Weights of a small transformer language model: MLP 384 squared ReLU, shifted keys.
Each number is 500 + 50 x the weight over its row's rms, rounded and kept within 0 to 999. Layers, rows and columns count from 0. Numbers have three digits each. The size before them is the row's rms in percent of the matrix's.

# layer 4 MLP down, 96x384, rms 0.16, rows 0-95, columns 320-383
093:452509485437485437509380492499441316445471534506463446411539499527452481453431487448481489522485457467512467489560517424429564508500514613496466509587514475467447495579571542457576479524453486
118:445601569504419427458455475554447532410494510416589560458430474544397331445485513459503590620409492443554533597445518579497571490473525526459438476533503451485546521496517480484469451552458538
089:520584563480530441509578540433482489484496490536557514447405542501469529503556537483428522474541429463426467521491492504453497441495393573433534455433424535471457572596568470479524462437481478
098:536476400482562421571421503456592437475493485475477535637479477454513556467504575465575462548496582472513445481502534528454553565477544542470569561498464513487513542448460500515488515510499536
097:543475508573514416486553577531564593564497480503568493539540493527546548526530451529537465481551426484516464399486568456500528470578473484502464525513487559505396470469479536461538550541492521
100:459486440548474615513451532537630515512405471510495526550407533438494521550559518439490585481456597480503564463493527444506557492490466550527563523525449551451399557459528599488458489505500448
106:506533460523535613533602561604501493462496530569561515453503536478461544487534415494566535567564476496526492447509465548539503496489510445451552493554516433415431535492439530480543499540473558
105:456526485517474443513531535491524501550379499641545589442471448540403494397405547399479484517508541463456546529466499559446459418457496519505502492491429453507407424527465518608523481611442517
109:518483498514472480550543588496460480505547537492592468441501428570480558557478525434474510497551460520630538446552568476466479429558472515532439474519568463504389493545529530529533454436539506
090:479602363571504524449453474387520474450444467519522544471538522484484473475492496519528509547490455501599486544399477492454442490483434529409610517446478422438505540499570369504507512478518547
097:461547504516460541523515482447494481486510415522628501461500473435449552481509490489593443512572456534523468555534477598485450477527544548542471484526545575434520453449524480521503437462504545
101:443410539503417520481441476459576558515470541528432472493488586529550550551583444588533449432491439511482559496588455540578464529496443422457534566415469524514473505501413494508498475498574579
097:524386548513441611488421498538512517502401520438537417476566442462455419436448614492505555483515560472522491507554429524495518519486541567450501486503446407407469455499534421548557493514448433
101:432483524533481500536565593522560527530509489511614512539572518579580560556567463463455500433501473531442524488474449492510534493541474502428524501453491559502513577497527549529436394486507557
099:413507361582521585425546523454459453518530586469500554547525566518518521503525495489556457486515472511477549507496429552537509483576535547462605599478502545467416490444490630497571491459518585
096:486647571541508474416371460481545421486493454469574506512490524454510572511441546549454502573418483542484479495443440583609531546518432483479467491483448495484480564500482406573554448537535413
101:465497448535509499478482488517421517485511532459439508544490495509571531469628585512455525421426505485516505563526592549535514488550480481388566567463515521562473497456516408496498528556514377
105:452484534579486465527504505473530538479482549444459515461451485468450470471500461504532537565507485451546415453515550575501588467522483426445498455527586502507435463505498593449497484459512564
107:522441493480480462547491465460490516383480472548495506468488540497448470473402471481549464561524500400471477520471466467434466490417502518586456435588501427493467432523523500411482472374434563
098:579550572516486498474515520505449480524581515462487441526402486516562498423580495489462563461652489542497469540470447586566569620524481581470511527519335519512439521472502633493599457550544526
152:507532467508363522510493601587506441468497512443507478538428519459538443536501505404496509348473449554493519468586458455506556513501542456494384485597488529498545401525523496443511488455522536
101:500581552474534541568481509518497506473515545631488489494462395562426473500446508478426462525541523435554600534542526515470540432515505486432496440485463461498455462482485534457476542381502517
102:457492443569514577502502488545578431498540454397510515550404570431566485553518449485459455493556480467510529448519541464594582511490560595500431557470460519439511608495561516506587427486595471
097:544533573420575453478465437431565432529418536428444593500488440470495508525500561463491543526554530506413567454466443507510521482517477502514441515543530472468446642528457435494465544579479526
101:571451458460520547549488564498442514556498444522517415531527556467537513505457506426488435484512464570547496515525475473476420513519498456541516472489440512498443467473559494518456545504489449
102:492498547544481555469467484523406390462558511491413495507362555464435428439444521453525484529469447488455473547456500504468495467412581427363515446516534485522474490430523531488568489451437437
101:520414504457488567499520461624455535575565614445479384488537501473545485570503494511435493480519520528408492409503452574515504536459437463509469531508567570583467517489567527550535497538542476
096:521435420462453481566521398542495561431469569509465477469461573498418481462468561423525527480380459521478544505433447416456566519401441505545511423564408408440401415532449525554498540408487567
102:473562468541427484501486569496472520522551534498491491489475475381442507471498501591476530476543513536658447550543544537424487422575399476557581549510533569438462353491527446439485544629553542
097:574466476325419491442549507427446412502543410441517499550457539449561562560578437487517491473473452527418504554505503532485490352498533434534557538480584551454550505499457561463455512481510511
099:484435496554542502472533410479586498486561488513542515518532491483467477486495496472428445495503427475501599533452537398469558464501438572497514450532580468480524410448476536459459447526558472
096:561545474571524515564530549457515566525526554420459517484482478501465496548524510522495458515529526511455599423490424440527549501552558539444478439512510493401459538529532570510412536542505398
095:489451515445468474433564440404449509467463501503539495493484560502463493506465477417630491550488519478552474572512506399571435533538488514531559512544549483617491563512459531581555426506445425
096:470486558527492409562541462503454448559520519483469483466570621624472510525493449464445521473558451521504527555504532511486496594490581455497528517540463489521470683499482528554500389469521397
108:433577458538440484418541407515443446491459524553544449566498448496487478443489596531512519510498428542566588467466462524477501563504555514527603496514514467495577482438451438563474628545520503
099:467402476410563556477514549517501540540509450607474459488492589393454462442452508544564560471499446519557615431506494536458545465439545485487424520482432509452486535546569484462540431415494584
112:600488523474519440518510523487474537452533494530518459409501449477410419411383480527467557574463437436572392524530522526421454509411508512506558426538497423486507510523486524435442517478422467
095:494487554504405525536602529545456524465508529532493398547493497529479554542525505570500500513442474488419504499506468533550460512447571428431489518511486538578565497610504430525490492520548552
089:475486475557397570590537459572572505532498515487526523515517553460504455487540481514447443434428489525404472529490546479460502483491509461423499550458553507500506485473505511500561568559562502
094:559500484511455512575581521466465486443456414496439600429500536544470430511431519480550397477504541538551490447583458440502473550560402527559474477510510495501471510488551469544594559493504441
084:513496417497490434464509523441446512464468470558584355423541504566482414503497515513539540544524492583471439511456511483450496505522540498478501489602520501562468582549380540401325519499498472
102:502504517439394504538525489462496498546518581424504451491482585458513499562556545576499430459486522450519568492614468553487568536510557505561523450422548526531543451508586555555522552504545497
098:544489505539558489439552428441542555542442500411534456590430443483509486597581557439559513563514510492530519472484447473539493490602551539483413560507482521521535544543446442516516564600485493
097:496504544490543552421507481623510494474469418552405511480530439489572552480452544534467549478449470480416457528566489570524493425467496499478573525524520517491588551492590493490520630531512508
119:554506520528492511583471531556525528473408541487554433428479531581429435488438461390569440532419431459566409573473430546403574448483441506570453477568481518495447542515510522438455542485397393
096:487486518513499500483567465567427575468529483488496551477549421519417490454471516468392500542436410494552579508519444471484454414467459447540492500491522490440459380438509469535463418451458577
092:437574375483471582454568530542497522456440518568456424436562417531462475522516486531531545531404469502583511527483482541524481528537501430451505444437508456521455494494487528454473430412502499
102:471532463418517590607582440548539535493483468450588473468562446455391465493421506458574468445566549519594592425554417622480580387450486458528458492569536485506466494445441468606471510482457446
093:467484530531455420470490447433545475487532521388502477473559469481470535568565483572468549527559443487527589511451540592453514534549605591336511523459472559470484499483569468526498551524522414
091:462483469368539563465429557501490462426488456538475561506525530623474428527506468445547484518515368389530515576413423510537443575569494427568501494448555465566438482446534506446529471362412553
092:425599503477519501495496502511469403488537443479494472410547535481453527492567444511481463514468490474467432536538586446445525457503429486492499471447500519503473510488529483457561543491483471
104:428568494500440471509517531472391439455558563475449426475566501466507543515499513539522474544382524505492525509492418573495426498564536488534470444462458501418520495437501399553437490489502551
099:559589495450456613470476531438454438547541463568458569468509478473455475505494431481596432507511519584493553409448455455557451594551381437503468588463449478466463514424484512574498596515483487
092:475526494550570504550548437461544478515555453519510514447468484497503479476443450515425461571563470592479577407479513398520525477586479485534486514502494436448457555412440525484509488427517507
098:529482461478433501566487480467476549463497455452543459479433536436516447443459524516453465520492424534450432491493569460490475530547541503584518553504512424520419435493481514460560467446485527
097:505515502476444461456465452486428474487464672459461618539492505439514487471458585520504467528534530484442426503544510401541438538460527528535499474421492494471519393527448539451500463470469436
110:620527445516514611472491511531507518500471513448619530505456520526527422462462470468545501540413483551507476481413469524505531561460392506567548463510478511491580590474504446497557463454503511
100:450517444494449560448557577547479391588386537615433525468575536505384436440477492514448497519507438522626553529456400384473543508527447481496533451506475460501417541488584502568516459522510537
090:512512436556597544452519498532478487576514526607412596526582420473523556525535535528519604473504432505625536504512454539491482668599527538478511497541491431536502528498540489507581555494501539
098:537516406543507466578556472461437465432444429580610510470548478493510524548564466558482505513387509477516488493526525546517493439600422414503496459526541466523475514477479455498482613520472491
093:446460564502548584548467526457460551530507576524564504557448457522505493559517581460485509473434498472476528535541459545492467503498534494474420498514488506538463668515471485482529460418532581
100:478514590474477480580527498469479518542529553513500413412499565556464563507451489423506441516502481573414521467425473505473470529442489512592500468493507517537531499545553465508495445493508468
102:479519504422514476462557475618569365554533562504477493530551603383506511442544552482496498489590498441420447603554532509420468489555484535422485405509603536454584560634544455529518553498520428
096:471551463552619374537475459455581545531485465429550497513534514513459491416470423484543497516482431534532680513576484482502516511528463571583488489495599459576514437441476500442458507583471484
097:581447553542489516501571482513527500565426496586436458554474395470472536496502603466530501484545420470557452483570428337509525499490471547594529560543500572532358528496578458552505484553473508
095:457566406510530462532435422518505570435566474578584548466462497508493529475525512504534555566504472556506494514462511511466492509441562460446471535549496528447464519467549471577525460512484475
099:601428503425464489590451524406516498455472481453501532404484495470497485449439511583475418535465474486451474491456593468477471543424463460514439430513540438432434557501427541479477537532477497
109:514602449488504527570505481443450527482406387424464536516517439459439496391453578553538573564481403568516584485572498508411449408459508523527469495506490420440570532447549500475516478525451517
117:452494425525388415514520441529509453490523598511459559513473584493532581513570489529526561453469522492505516556457528528506564405507482562475398495455515563557532473562498568547526494485507527
112:533471426363559462374444493455531497513394435514493532442583500510470516456510477543527580532477537456530463556550465463459469540398488479472557495572589480494629545430421530558516437485391504
104:491508433449505498522544520593483525514511505426473491483437490594476458436513440449583566534408594511521523487420557475569531442438529512667500438502428441475449487603491515485569476455563528
091:477481453459510571451514492476496635500457495483493426522496542488530540512523409498528461440599459556401424533440547396530429472571514370497466610441500461551476562456476392432521420498595455
094:561411508437547587557578460509564417537544623439426545510543581488552532526496498458645576440492543476455547503547506577424567459455471492496535495540523550580495459621446469450567441498484450
105:529554541446532536524562504508575485516642452499464444505479609471582581500498558503617455469513471494498572546497477588471498533576506537483486480493518493450503465511539543542510505568583483
091:521415531489529605493491497527510436493509510577470537530514482577508498524523578550465610468544526475560464472440486581507458409526437507474492459438557485502437534484536503451525491455497550
101:460487499580530581419565574450487479512522576481406521499474562485563454515571453479464502506539434547480499475434446509499404569552577431563464583477496549492510541465542532449478568494454431
086:443479531546478552486547455508464518479478488565459468468492493497486470500567540462421576514623506395532460492452536507502475475452482569484533524510434436476561591441458517465526490491484464
098:542561587579528473524485531560458506456488526586366466501556427663551586484533458475526503545435461556455426483459463404440459547514499492485450440476625530498570480468443433528650535419451461
114:513496450499533480559485489482433465467386454459526515494528485476439445410410473500521496505464479443496457507389560455485492455415463537532506453565423408404489522483506575427454492528442510
099:512591456513566515532537446544411383434527477479468523501543451454523473467497517410493544525513573503555503523470500495461508546441512411431424451501459427391461457492448488456476511497497479
121:546575464377547531516441580474378481478504587590442509446513550592481428443474497442484504617450392435424526533521480433487431564466558509533456389527518485544494545464391436467530456531460466
096:535534465422479493483518517460422429506540491518507501447547412585526512540536460461408430476480470442486563571543492604515408525550500457566460485453522565521494501586415449568575475501540518
090:417505533522499462526514457471530526481526512473610471458465498512491552535506450467523387508439525460478494426528432518518427479566456541493438521489596572464441599509472427504531450491438524
104:489391566502530422560471509473447513472489581481468527519446485419488454485482431521475486551517522497464508536371514510440516495463424466572476432557483499485493581591476540476498480530513484
094:428511452494541543492446576539479413547421559472507518421510435504403397461449502477518481527466536470519540435482499526399548495434540455517501475634478460494496489395492423489440491450393526
091:484550572502510433509563480508496501418507457408453475443575482512485456488450504476460593538493472447456533453462538550513619535563499540458498471563522441545497487456500485462480506466472407
099:620517421554481539450581389537451375466483490402451418564481479440586450527507444493417413505479488468509416556568456501509533644422462532605407600438464508487466389545500486489537420514467460
086:489515475431515537541465463501405489456482457574531469471463541481522480543473452486501533480545470447476496579553500521556467444591607531538466484464442478527543551495461463476504400475471463
092:629486477443451486496585496492480537515503619525493482505514573418492423500512510579439423552500464476542532446507521451540547525384505547484503566468506455508434486473489570571510451508520508
105:524541498472533535465463443543572500489507614475403579559477465542578598589582539444480561473522537611501488512547510503518454445498510466460439537436573490487523555512435523507517467530649462
096:530385456520543494442505561561516478589484495445322600553508563537513471523527516520570533483551499472606485484589509518474620434547402536530523526495539521592511508438510484492514506447426538
105:462373543421602456576504447440507506612501415543476472483441500548497511513503480505443452485524475504428472494494512548459494523501538533490640535494377602450462482499539496480564477427485470
094:574450513510530507473456467442501445602427482500394488537471533432538535464503497412473443475534645558438542471456476459462602509529516536499509524444474474534525586430538507526545566491525542
101:586569533487590611589514540431457482453537502412476530476487529448489470448460481470490445519501440523490548474493540496512466607373496507525536510493487504479517583486536548595548464516455459
096:421490571559542509543501452458536499545431604427474427471525403470507534534519556562533557480476470503565470494541470541577467529469386543482566504527560510527465479477492550517557521558534541
094:515570582453433453546491499402615483483499519465528553518507568545525518517497443510538482578525552614653476427487425479544469530538528546489445473550496477436440475493396470473463479513528487